Weights of a small transformer language model: 14.1M parameters, 4476 steps.
Each number is 128 + 32 x the weight over its row's rms, rounded and kept within 0 to 255. Layers, rows and columns count from 0. The size above them is the row's rms in percent of the matrix's.

# layer 2 MLP down (transposed), 1024x256, rms 0.035, rows 97-109, columns 0-127
size [ 97  89  86  89  79  87  85 105 100 115  89  80  86]
[[174  81  96 108 134 145 141  77  97 120 144 132 144 121  78 101 122 103  96 178 109  93 137 103 126 124 135 124 114  85 134 167 163 101 149 186 126 108 189 103 149  94  89 157 146 139  67 173 188 131 156  78 161 116  81  73 137 107 119 107 177 147 143 162 127 124 165 120 145 190 102 113  95 119 144 158 105 179  98 170 109 111 130 213 110 104 167  92 174 143  95 116 164 122 108 152  84 149 114 156 154  81 185 125 110 139  79 132 141 154 107 113 126 148  99 153 169 184 125 141 133 121 184  90  99 147 181 156]
 [134  84 121 125 126 133  58 158 155 122 146 175 141 148 137 181 121 124 141 122 161 123 128 118 102 191 113 141  96  96 134  95 120  82  64 145  72 112 138 160 107 116 126   9 114 140 151 127 143 122  41  84  90 135 121 132 154 134 120 165 119 138 117  68 134 102  78 191 173 208 140 166 126 143 112  34 154 132  95 104 126 111 126 165 154 107  72 142  95 118 178  98 145 167 107 185 143 183 142 132 160 180  81 151 101 111  90  48  75 148 118 104 106 102 193 110  95  96 153 143 116 114 129 143 150  95 129 141]
 [145 127 138 106 156  73 112 104 155 105 128 116 110 108 109 134  77 104 182  64 116  62  93 131 132 126 165 210 127 113 153 115 127 151 119 187 133 157 110 101 114 123 135  62 136 171 132 174 154 107 134 107 129  95 135 137 128 185 114  97 144  92 160  99 124  97  82 106 181  51 155 117 139 135 141 180 104 114 130 116 185 119 178  63  74 164 149  97  99 180 172 123  97 140 140  98 117 121 129 140  77  89 152 124 113 130 108 107 138 155 111 143 122 128 132 153 136 127  94 116  99 184 140 140  74  69 182 111]
 [126 156 132 127 116  53 100 155 122  97  94 136 155 123 111  73 128 134 137 101  61  85 122 172  92 146  93 117 128 141 115 146 119 116 105 138  47  81 129 135 145 130 145 131 184 147 123 166 177 151 131 146 107 125 103 132 165 144  89 148 117 109  86 109 140  77 156 100 145 115 127 172 153 132  75 107 138 121 129 124 161 194 115 126 150 112  98 128 148  72 165 111 173 157 121 101 160 148 151 178 177 150  36 140 164 164 166  84 101 190  65 113 137 145 107 153 139 104 114 188  81 167 145 125  81 140 140  47]
 [162 164 144 139  68 136  88 137 110 143 169  93 138  78  98  55 167 124 124 133 213  94 107 119 162 111 118 107  89 169 149 170 109  89 150  83  62 103 134 186 119  98 144  76  90 107 141 103 119 106  75 122 119 119 113  94 150 149 108  62 150 184 150 161  96 110 111 113 158 122 107 195 113 129  38 177 166 111 119  76 169 133 111 161 126 136  50  74 145  76 201 146 134 144 139 104 111  79 109  99 121 145 167 135 119 173 126 111  85 150 107 181 129 105 168 124 136 196 110 179 125 149 161 133  80  81 101 171]
 [143 157 175 113  79  79 120 133 106 202 151 128 113 146 156 130 142 125 156 109 104  88 198  86 139 116 158 139 119  67 126 165 195 133  73 138 169 165 183 115 102 116 127 124 108 134 130  82 130 157 106  92 126 180 151  85 112 131 144 149 102 133 139 154  33 122 135 140 166  92 151 102 149 199 105 107 132 147 192 150 231  84 108  81 144 123 118 155 111 129  96 126 166 146 115 132 126 196 151 114  82 165 122  93 155 221 140 114 116 112 132 117  96  83 136 155 173 126 178 119 120 159 158 125 159 198 141 168]
 [167 107 145 130 130 115 140 109 120 153 130 133 135 156 125  84 109 130 155 137  97 155 189 139 116 142 142  74 173 138 129 168 133 150 124 141  96 104  86  98 139 117  65 133 162 121 104 163  99 153 170 118 151 198 124  98  65 163 136 130 146  93 196 187 130 160 171 112 177 159  92 146 116  79 188 152 160 128  94 126 128  76 104 151 171 132 157 133 120 125 194 183 106 131  69 129  79 119 117 133 155 168  82  26 106 135 140 120 194  63 109  80  96  95  85 112 163 104 192  85 119 150 181 161 104  98 108 125]
 [116 112  80 110 175 192  97 140 109 168 143 131 110  97 165 105 154 128  75  74 108 168 126 155 112 116 117  82 154 135  96 138 101 134 139  87 126 117 104 108 115 112 118 136 179  84 180 139  69 178 144 203 146 123 130 121 104 156 151  86 107 169 160 135 106  91 133 188 119 108 116 145 156 141 136  70 105  87  39 113 132 127 127 141 146 203 102 145 166 143 155  96 106 118  88 203 117 146 153 130 119 109 176 153 130 144  98 178  94  87 113 166 150 158 170  86 140 133 137 166 158 138 136 118 177  96 111 144]
 [106 198  98 109 136  52 138 166 117 175 170  69 106  98 145 144 102 159 138 169 103 127 130 128 138 131 123 105 134 144 102 117 151 116 138 147 131 126 155 104 132  50 118 132 125 140 163 148 128 154 125  94 140  85 144 135 112 112  78 108 136  98 135 119  76 159 115 118  86 113 125  85 161 117 129 156 100 115 142  97 124 114 110 144 133 126  94  86 159 101 183 111 138 169 111  65  87 142 103 173 177 109  99 140  88 124 156 109 127 109 115 118 162 205  92  67 150  94 157  99 145 110  84 145  97 121 148  66]
 [158 112 156 188  99  98  96 154 150 126 137  88 126 150 142  99 122 115 169 124 143 123 118 125 124 199 155 125 147  93 155 186  86 177 135 127 127 132 169 177 107 137 114  99  76 120 125 133 126  71 133 153  70 131 116  98  61 104 170 164  26 140 117 114 173 150 157 148 191 107  85  97 127 118 154 161 141 194 134 125 216  94 124 140 129 126 173 146 170 146 165  89 126 155 130 116 181 217 155 106 115 154 160 165 126 134 150  50 172 158 165  89 143 193 145 173 100 128 120 119 117 138  82 102  78  73 131  89]
 [147  80 110 161 164 134 186 113 140 155 116 149 117 138 162 188 123 116 135 129  91 148  77 110 151 101  38 146  85  91 140 170  78  83 130 107 117 146 119 118 119 122 121 124 124 136 112  99  47 105  95 150 163  89  69 140  82 138 204 176 117  62  94  87 121 134 156 109 148 109  48  93 124 132 136 122 126 139 156 160 181  77 162 136 147 125 190 127 192 139  71 155 156 145 150 126 143 132 154 100  93 130 154 188 113 135 116 110  98 128 135  80  78 161 143  76 184 126 164 160  79 145 161  75 124  88 110 138]
 [139  54 125 187 123 106 144  97 188  43 126 122 138  84 127 116  92  59 155 103  85 132 176 125 141 147 152 140 196 159 154 201 151 112  76 117 146 144 137  51 133  77 119 139 145 151 182 172 130 152 116 202  60 111 125 172 112 139 129 104 141 125 114 118 181 144 115 114 147 136 134  78 142 143 131 111 177 171  98 161 138 115 118 127 131 104 127 114 189 177 124 152 169 130 106 166 121 139 125 110 114 104 135 111 119  78 170 110 170 193 161 114  70 137 107 152  71  79 112  92  90 108  96  79  91 187 155  97]
 [115 107  88 104 125 104 107  90 187 120  56 132 140 174 158 110 130 128 152 140 178 233 124 144 139  72 125 132 143 134 141 118 153 154 160 170 158 165 104 183  98 145 106 113 158 149 194 152 166  66 183 118 110  73 106 160 157  70 176 119 147 167 118 152 134 146 112 120 136 168 109 127 134 131 151 102  94 158 136 152 163 106 113 125 143 184 139 109 139 122 120  93 133 134 150 106 130 109 123 114 128 129 185 156 115  97  89 211  83 169 106 125  88 154 148 154 110 121  94 102 104 112 168  98 119  86 129 107]]
# layer 2 MLP up, 1024x256, rms 0.0628, rows 98-109, columns 0-127
size [ 88  92  99  94  96  95  99 108  95  93 106  92]
[[ 76 135  93 156 122 114 190 200  91  93 170 136 127 116 138 159 121 122 100 132  72  73 136 144 111 157  75 143 167 108 127 174  66 118 184 134 199 183 124 104 118 157  78 107 128 132  97 135 159 143  93 124  92  94  97 103 146 154 170 141 185  69 185 182 105 171  84  66 125  68 153 105 159  70 124 118 139 123 107 133  92 121 128  83 129 132  90  91 104 136  88 119 153  83  75 145 139  79 122 106 126 124 140 105 106 131 144 123 117 123 151 151 152 156 136 161 121 149 201  80 100  92 182 138 136 159 132 151]
 [110 118 129 154 143 132 127 130 158  87 126 130 106  80 133 161 125 126 152 122 105 135 109 119 139 226 124  47 134 142 121 114 117 128  78 152  96 131  99  53  81 128 184 110  99 104 117  96 123 105 166 148  43  96 153 109 174  96 116  74 129  79 143 105 145 130 100  95 116 125  66 158 137 118 148 101 117  83 121  96  80 110 140 153  75 124 115  91 120 127 135 129 117 115 123 131 137 141  94 153 135 131 134 145 163 172 136 105 157 189 118 140 119 125 123 154 149 195 168 132 108 195 132 139  90  79 113 104]
 [ 95 106 139 118 102  74 124 100 116 110 112 117 128  91 132 117  85 130 171  92 148 144 140 102  88 101 104  76 139 138 116 188 123 109 183  36 124  92 140 102 154 117  73 123 141 146 118 139 149 102 100  56 156 181 121 117 144 193 122 151 108 142  97 106 157 144 111 100 117 124 182 138 160 139 153 121 100 124 128 107 102 205  85 155 145 146 137 180 163 102 128 100 164 159 115 116  73 147 126 140 128 100  89 122 114  86  97 147 112 148 102 191 122 183 153 126 139 137 110 151  87 147 104 130  30  57 142 123]
 [128 109 160 115  87 138 108  94 156 131 135 105 129  90 104  62 120 128 130 110 147 107 126 143 128 151 166 142 127 143  80 193 104 143 149  72 127 122 153  83 124 158 112  92 130 102  98 150  69 106 105 132 133  66 122  94  91 138 106 101 109 194 183 159 158 140 147 103  76 115 149 164 120  85 121 184  76 133 125 172 101 156 161 182 170 129 114 166  97 117 158 149 142 122 137 119  82  69 108 125 124  93 173 123 123 108 113 167 121 143 148 166 137 165  99 187 157 123 135 171 125  89  99 133  60 122 113 167]
 [163 127 138 177 130 166  86 195  81 117 115 138 156 167 114 114 154  87 140 128  50 128 147  71 104 113 173  82 161 124  87 140 142 125 164 121 166 126 122  83 119 116 126 176 124 120 138 111 201 145 125  99 122 117 107  78 133  64 159 145 143 157  79 150  70 129 157 120 155 106 165 154 151 131 125 123 171 158 166 101 177 216 127 109 136 110 153  97  93  84  99 116 206 135 135  81 160 111 126 119 103 133  81  92 134 158 131 139 150 187 186 177 108 180 126  99 123 111  99 142  75  88 213 163 140 179 152 158]
 [167  74 132 110 107 156 150 105 106 107 171 100 129 124 103  57  87 121 117 185  91  82 157 151 142 139 174 130 164 164 138 149 125 131 137 139 127 104 139 141  84  80 143 148 155  77 106 144 165 163 106 131 148 169 132  77  94 159 191 132  91  94 160 115 141 112 160 130 198 178 146 176 121 188 185 131 125 119 158 181 108  80 140 145 122 107 108 167 139  93 162 165 128 177 133 109 104  55 125 150 221 131  97  95 138 136 175  95 146 115 148 118 162 115  98  58 123 101 156  67  81 131  97 134 155 133 139 112]
 [ 90  95 143  78 149 186 167 112 110 125 131 151 114  69  81 141 150  97 166  94 116 103  78 175  93 138 182  98 162  97 137 117 101  78 177  75 133 131 100 116 125 110 126 139 126 170 105 122 169 181 182 147 139 104 119  87 103 152 138  97 120 189 104 124 122 131 150 109 134 113 154 111 173  74 158 154 112 134 107 180 102 127  95 119  93 157  82 175 124 150 174 118 132 151 166 150  90 113 126 116 150 176 158  96  98 113  85  44 118 175 154 127 123 141  94 160 122 215 130 154 121 115 113 146 153 136  80 111]
 [ 98 141 108 105 115 118 106  85 109 142 134  95  43 110 126 117 100 140  91 145  51 140 118 119 124 105 150 130  63 186  94 156 117  90 116 132 140  99 163 104 140  94 113 107 127  92 111 158 151 120 132  99 148 113 159 128 158 119 127 159 119 182 116 172 144 131 151 160 147 125  95 142 144 116 110 219 110 172 137 142 108 156 126 179 111  83 122 116  82 109 116 117 200 108 171 146  99 137  89 176 142  80 133 109 167 130  99 105  95 151 139 136 145 194 149 160 109 152 206 103 130 136 156 145 173 222 235  96]
 [129 128 124  87  54 156 206 147 126 121 147 135  57 132 159 128 132 119 164 165  56  79 113 136 207 163 121 144 143 100 126 119 151  92 153 148 147 147 130 150 137  93 101  80 145  98 138 131 172  82 135 138 166 173 116 140 153 170 144 105 225  94 183  73 114 149 215 155 140 129 140 152 115 163 142 112  96  87 174 156 119 144 139  95 116 108  64 163 186 126  95  96 105 136 143 159  84 116 153 169 174 145 169 110 109 122 146 172  97  95 145  83  93  71 110 172  86 170 212 126 114 165 159 130 165 115 102 128]
 [126 147 108  97 152  81 117  91  90 109 132 170  92 129 127 169 127 106 105  97  67 144  44 150 108 114 121 130 143 138  71 169 209 150 166 126 144 110 140 171 139 153 150  82 149 105 175 107 119 142 152  83 167 117 171 109  81 164 138 168 105 187 100 106 106 132 142 124 119  99 141 183 149 115 141 114 112 118 133 116  74 126  95 133 104 174 131 150 139  56 112 108 164  77 149  92 131 101  89 148 199 114 179 131  87 188  99 145 172 146 135 149 169 113  74 188 138  88 131 133 124  95 132 126 225 132 118 170]
 [112  75 176 131 128  40 180 113 108 109 179  96  84  63 179 161  78 180  99 157 128  98 156 119 150 129 129 167  87 160  91 148 141 157 105 131 141  44 152 108  95 139  93 109 104 139 130 200 169 148 101 132  75  97 165 147 110 170 136 152 207 104 116 158 146  98 127 101 143 154 188 142 137 125 164 167 115 113 187 173 165  87 134 182 128  90 127 116 122  75 125 122 133 145 214 176 110  90 171 179 165 138 117 137 103 131 123  86 160 166 140 102 126 125  90 120 135 103 156 122 150 131 147 179 104 121 151 139]
 [ 82 153 111 104  78  99  74 114 109 194 166  86 132 121 168 157 136 137 121 194 138 123 143 129 163  68 117  87  78 175 110 115 166 141 119 129 137  75 119 111 149 122 165  66 174  92  83 107 119 119  65 118 125 101 101 136 167 108  99 124  81 133 108 127 139 191 161 155 138  89 114 173 121 119 127  54 137  97 164 120 124 175 166 129 104 147  84 137  89 127  91 141 143  98 150  93  87  85 152 174  94  36 179 157 117 126 119 156 128 181  66 171 138 145  56 114  97  93 189 183 112 149 133 155 102  63 105 115]]